Weights of a small transformer language model: biases.
Each number is 128 + 32 x the weight over the matrix's rms, rounded and kept within 0 to 255. Layers, rows and columns count from 0.

# layer 7 attention query, 128x128, rms 0.171, rows 19-28,51-60,83-91,114-123, columns 64-127
[[167 120  77 164 176  66  48 115  88 135 169 157 134  92 102 138  70  92 161 131 166 106 135  47  86  97  84 126 130 141 150 112 174 137 148 153 147  84 206 142  92 163 105 160 137  90  69 174 125 127 196  95 137 187 161 165 158 180 163  89  91 161 107  94]
 [134 115 118 144  83 104 167 124 126 111 145 150 135  88 158 149 137  78 110 105 150  91 147 153 161 135 171 106 129 126  75  65 128 115 106 100 115 138 153 130 134  94 114 146 149 150  61 199 149 107  88 132 102 105 170 169 130 157  90 167  52  84 165  62]
 [166 155  84 145  50 169 138  88  65  84 106 111 135  99 139  91  95  77  47 205 105 140 122 170 177 159 143 146 127 131  93 150  84  84  77 112 133 126 108 140 156 172 109 149 173 157  93 153 153 124  97 101  90 114 190 133 113 143 115  99 100 121 169 142]
 [123 152 135  96 115 128 170 124 134 135 147 148 132 158 140 176 133  89 107  80 187  85 129 102 116 164  99 150  86 188 146 137 168 105  77 147 117 118  86  89 136  95 161  24 105 114 116 144  98 132 174  99 104 122  68 202 133 130 107 108 166 101 150 180]
 [122  83  92 165 131 108 115 171 128  60 146  96 128 126 114  86 114 135 147 173 124 142 167 113 134 162 127 137 145  20  94 124 148 118 166 118 105 145 121 158 126 113 170 156 109  83 173 139 110  79 159 154 164 106 128  72  96  99 117 132 142 113 112  92]
 [120 155 110 148 135 105 146 137 136 174 133  94 158 152 114 177 123 171 104 120 126 107 126 177 121 102 145 120 101 153 172 135 151 119 100 152  85 112 135 117  96 156 135 110 163 142 101 156 162 139 147 142 129 202 143  95 147 100 167  99 114 115 138  86]
 [118 111 135 107  78 127 110 112 154 160 108 130 111 107 137 142 127 131 125 119 116 126  87 135 100 121 120  95 105 171 154 146 119 137 127 125 125 147 135 123 132 125  98 104 139 167 134 114 173 155 128 126 115 124 147 132 138 139 134 111 130 115 136 150]
 [123 128 160 124 113 121 122 111 128 135 121 132 115 123 125 123 122 104 135 134 107 128 117 135 100 120 121 126 108 151 119 125 122 111 104  98 143 108 135 119 128 125 135 102 120 135 154 133 145 141 128 110 105 122 138 127 130 137 135 110 136 134 131 137]
 [124 124 131 131 133 137 124 130 126 138 131 128 135 128 121 120 115 128 140 139 132 113 147 139 129 110 112 121 113 136 132 127 135 151 132 112 138 130  96 130 131 114 128 136 110 122 148 137 131 143 114 132 149 106 116 145 113 128 136 120 153 125 131 133]
 [130 134 119 132 131 130 131 129 132 129 136 123 124 130 133 149 125 130 102 128 152 124 124 141 124 127 117 134 114 132 136 135 147 124 122 127 135 132 134 118 123 151 112 129 132 121 122 118 116 134 123 127 132 144 116 123 146 131 131 103 115 131 118 135]
 [129 124 147 144 144 121 127 120 118 132 132 139 129 132 132 129 134 137 141 130 126 140 142 141 137 133 122 134 130 136 133 133  91 123 144 139 120 125 128 117 116 140 125 127 111 136 126 141 127 138 130 145 121 128 133 135 134 138 118 143 129 136 135 147]
 [132 120 121 146 149 131 131 122 114 137 128 133 121 134 135 120 131 138 120 133 132 150 136 127 137 140 139 147 140 122 120 130  84 122 123 116 117 117 119 112 150 138 124 126 123 127 134 131 121 126 121 119 124 129 131 136 125 152 128 159 121 124 137 144]
 [131 122 125 135 127 132 125 130 135 113 138 101 105 118 117 120 141 138 135 146 131 120 129 121 128 118 117 129 114 113 126 122 159 122 122 122 131 145 127 122 106 120 115 136 130 120 123 121 144 107 135 129 125 109 126 107 129 123 122 116 129 123 109 126]
 [128 126 112 136 120 151 140 141 130 129 129 117 119 140 138 117 149 142 120 147 141 118 138 119 124 124 130 133 139 137 135 142 147 133 125 129 133 138 133 158 143 138 124 127 124 137 140 126 146 104 140 127 133 148 133 121 131 144 115 131 142 133 121 139]
 [124 140 110 112 112 138 161 160 156 128 115  87 147 130 128  93 116 112 146 173 121 139 116 134 111 123 148 132 134 132 120 130 127 109 115 118 130 137 127 149 120 107 121 112 168 161 136 101 148 131 133 132 124 113 102  92 106 155 148 117 159 121 112 160]
 [159 118 130 131  55 168 119 163 115 104 150 117  91  99  92 113 106 121 136 170 122  74 172 120 120 138 156 137 130 113  85 111 203 100  70 140 182 157 131 154  91 110 156 148 194  72 116 137 167  73 155  93 195 105 156  82  77 105 163  69 127 115 142 156]
 [ 80 124 113 128 173  84 129  81 111 157  99 141 131 172 155 148 140 114 123  66 127 146 104 129 140 116  82 128 139 142 167 131  63 148 161 131  94 124 102 100 170 157 122 127  70 157 135 127  89 180  93 144  83 147 112 173 164 156  92 182 109 126 128  78]
 [171 145 110 133 156 116 147  94 174 111 102  66 153  87 146 102 159 110  52  78 138 122 100 189 159  35  82  77 118 159  90 111 118 145 157  74  43 113 247 107 137   8  95  97 131 146 128 152 205 125  89 154  55 162 146 102 203 107  68  90 167 153 110 116]
 [200 177 220  92 211  91  47 137 105  73 125 178 105 183 189 149 193 218  72 140 120 134  90 118 196 159 182  62  44   0 147 149 124  69 104  85 182  14 112  82 133  73  67  90 119  37 116 164 106 133 120 103 177 192 219 123  76  36 143 110 164  85 130 180]
 [121  70 102 149 117  37  17 189 211 129  63  51  59 234 227 217  59  96 103  59 145 101  53 161  82 150  79 117 130 142  97 100 166 113 115 170 176  35 180 156 200 124 192 191 144  59 183 108 204 107  90 142  42 182  48  44  36 110  44 113 173 209 223 159]
 [124 125 136 136 127 120 144 114 110 118 143 126 126 119 128 139 135 128 133 127 102 135 124 140 120 138 115 137 138 122 126 124 110 118 142 113 119 135 119 130 128 135 131 119 123 129 120 129 123 139 138 121 130 129 140 119 119 139 123 135 111 135 151 129]
 [136 129 125 133 148 125 159 129 108 140 138 139 122 122 132 141 141 148 129 109 125 149 123 146 127 143 123 131 129 121 129 119 122 127 141 118 118 149 109 124 109 142 142 127 109 130 148 148 116 128 122 149 126 146 119 144 136 142 136 125 124 149 146 146]
 [148 120 108 114 121 118  89 120 125 119 118 114 126 109 110 100 122  97 110 152 153 115 126 110 113 104 112 124  92 107 128 116 146 115 123 133 142 117 130 119 119 112 126 138 118 100 131 129 124 116 127 116 127  94 139 130 121 110 128  84 124 126 116 116]
 [115 129 135 137 120 169 159 148  94 154 137 112 127 122 140 128 140 160 137 129 132 123 120 112 148 114 130 114 134 139 150 105 109 127 156 111 145 140 139 165 125 107 143 138 160 134 139 111 140 124 125 113 149 126 116 124 136 144 102 143 142 157 152 113]
 [103 114 110 130 140 191 157 119 159 130  93 132 142 141 166  97 129 130 191 156 109 114 151 114  97 130 164  93 153 117 109 129 143 100 133 105 122 124 134 106 141 124 111 146  97 140 113 150 194 185 199 153  86 140  87  99 115 180 158  96 165 138 170 148]
 [149 120 120 194 132 170 141 121 107  97  99 154 106 147 120  82  77 172 236 167 132  53 197 104 120 118 165  77 186  98  80  99 192  75 138 121 154 130 122  52  98 104 105 206 111  82  79 219 227 206 204 130 111 142 110 129 101 181 191  84 133 175 196 165]
 [ 48 129 117 102 182 128 120 126 165 187 104  98 131 135 184 122 168 103  54 125  99 233  21  70 103 134 105 118 104 173 138 139  27 147 154  95  87 121 166 200 197 134 118  15  55 209 138   8 106 150  92 172  49 115  69 136 158 147  27 160 163  99 119  76]
 [137 129 130 150 189 107 131  78  97  56  63  96 150 128 138 111 124 137 120  61 166 159 199 136 124  39  68  92 173 101 125 142 132 112 184 111  29 128 214  50 167  25 127  78 164 177 155 209 186 160  17  76  86 180 139  87 211 108  69  92 201 201  90  78]
 [189 185 211 118 177 107  56 127 118  44 124 189 116 184 181 152 182 193  74 109 123 107  75  95 201 147 194  71  26   1 121 126 152  70  81 104 184  50 131  65 142  98  50 121 136  65 147 160  90 122 158 122 176 222 191 161  77  56 167 152 205  85 150 182]
 [100 150  57 142 181 161 151 127 113 155 133  62 185 179 193 114  58  99 160 150  94 168 146  80 140  88 102 148 118 145 135 143  77 161 141 143 115  70 136  96  92  80 171 140 114  74  85 118 151 158 146 115 117 113 133 123 135 161 191  73 168 109 113 151]
 [ 97 140 168 106 181  92 107 124 163 169 140 156 106  74  77 157 106 135 144 102 130 142  93  33  82 131 160 161 120  84 174  68 105 153  95 178 118 137 138 125 160 168 154 107  70 104 151 115 137 113 155  76 172  86 129 167 132 139 141 200 153 161 104 108]
 [156 110 158  74 140  75 147 184 133 135  96 114 168 127 101 135 111 123 154 117 114 186 125 146 109 153 158 193 179  51 122 128 128 162  88 135 174 149 101 162 159 124 101 160  71  59 152 217 155 106 124 143 150  88 177 207 135 170  96 156 132  96 122  54]
 [140 125 139  95  84 110 134 125  77 109 124 111  63  52 155 144 200 117 121  79  76  92  85 159 113 139 113 120 182 190 155 139 124  89 120 122  65 100  51 107 158 116 128  34 192 127 103 160 145 109 141 133  70  85 143 145 153  78  54 107 139 130 177 169]
 [104  72 128 127 150 119 111 169 160 139 177  68 141 173  68 175  79 231 201 150 202 220  92  98 122 149 209 126 119 128  87 196  97 172 156 100 147 105  84 146  92 118  98 161  75  11 158 127 157  53 157 100 158 119 124 204  74 213 151 138 114  76 186 155]
 [ 84  95 108  88 181 148 163 125 133 160 129 113 117 163  75 171 133 188 129 102 158 224 134 110 177 157 133  94 143  86  98 100 113 169 140 110 181 184 122 143  68 109 168 206 102 129 153 113 192 104  87 144 127  98 147  83  99 162  91 127 168 101 164 127]
 [169 136 105  86 158  74 114 142 154 117 108 125 139 164  95 129  86  59 147 144 171 131 139 115 147  89 137 144 129 124 147 132 135 125 126 198 131 128 128 133 115 205 124 133 118 124 104 118 116 168 140 157 129 128 132 151 141  99 183 121 115 118 111  91]
 [122 135 138  93 104 119 125 120 156 142 137 107 104 135 158 124 162 132  90 105 134  97 150 107 123 153 135 103 114 136  79 172 141  95 154 138  95 141 108 128 135 139 137 121 115 135 140 124 119 155 139 131 130 118 149 129 119 113 116 109 124 132 116 116]
 [155 122 149 136  96 139 111 157 134 141 116 166 100 116 132 103 113  94 129 123 130 128 137 119 101 129 116 132 128 130 132 128 110 123 106 124 113 133 134 123 129 132 135 110 127 114 135 122 121 147 128 136 114 134 126 117 105 146 112  96 143 133 121 155]
 [133 119 128 131 160 114 156 135 126 146 143  98 129 143 123 132 121 153 107 113 139 134 140 116 129 128 143  97 145 108 112 132 133 129 135 124 151 128 129 134 126  88 133 150 137 140 136 147 119 135 124 129 125 124 140 157 110 137 123 109 107 112 143 142]]
# layer 7 attention key, 32x128, rms 0.161, rows 18-27, columns 64-127
[[119 100  76 138 112 113 111 134 122 127 127 107 127 140 114 139 132 114 138 140 122 113 141 119 128 107 120 117 132 115 142 131 122 120 132 144 117  99 119 138 108 149 103 134 101 110 135 133 114 120 141 121 138 130 132 122 144 113 152 122 147 141 121 148]
 [124 142 129 130 163 122 159 135 146 141 157 124 150 142 129 140 134 109 121  90 120 128 148 161 151 139 146 168 133 110 150 130 118 132 104 150 123 147 105 144 122 118 153 139 133 115 147 146 121 130 119 164 149 132 142 152 121 141 133 140 142 153 138 120]
 [152 137 156 148 138 152 161 138  95 112 134 124 125 119 123 122 141 123 157 127 125 172 147 141 193 147 115 150 123 157 122 131 106 120 130 140 138 138 136 136 158 123 123 114 148 163 141 111 115 142 138 143 120 123 114 135  93 156  88 179  93 117 153 121]
 [128 121 143 109 119 163 159 155 129 140 120  83 123 119 140 126 146 157 145 140 156  92 128 143 117 149 129 134 121 130 115 126 116 123 129 144 148 132 129 136 130 141 107 128 152 148 135 149 170 126 124 130 109 145 163 136 127 137 126 173 108 144 134 109]
 [143 146 188 166 116 151 172 132 134 117 152 123 117 101 150 113 108 158 136 117 136 111 118 106 109 160 127 162 121 144 110 152  97 120  97 133 115 128 134 137 112 113 127 138 161 136 126 132 159  99 122 134 118 135 152 135 144 126 137 146 105 153 177 128]
 [116 121 118  92 125 143 141 153  92 104 136 100 131 111 137 119 146 128 128 127 136 145 143 130 111 144 169 158 105 123 119 170 120 131 106 137 143 132 133 146 178 125 158  81 123 150 141 118 164 112 131 146 122 116 144 131 106 110  92  81 146 107 103 118]
 [132 127  97  97 104 127  92 119 176 143  96 141  94 164 122 137 118 107 143 126 119  80 126 136 100 134  97 100 125 117  88 116 113 113 127  98 122 129 127 111 113 117 140 110 119 103  90 146 119 148 132  84 151 130 132 137 160 145 145  91 114 132 122 107]
 [111 108 125 123 141 148 138 129  39  59 168  65 158  85 122  92 134 139  77  91 150 190 165 119 123 164 190 211  92 100 102 145 119 102  88 173 196 133 135 148 169 104 115  28 107 114 141 116 139 120 179 192  62 122 160  83  79 110  93  90 128 108  93 119]
 [105 174  55 118  79 171 105 167 163 181  97 215  99 114 124 112 121 111 128 144 101  79  86  79  88  48 127 157 112 109 210 161  53 173 179 112 105  79 120 123 100 125 155 153  96 120 148 227 139 103  94 171 122 103 137 172 152 113 137  76 122 203 131 149]
 [182 175 109 159 203 197  88 151 188  60 160 193 141 122 105 113 133 101 125  39 101 138 104 164  89  93  36 156 161  50 146  40  97  12  80 171 125 153 122  83 173 153 166 128 132 129  96  92 183 152 186 113 127 133 217 125 145 172 116 112 150  63 122 172]]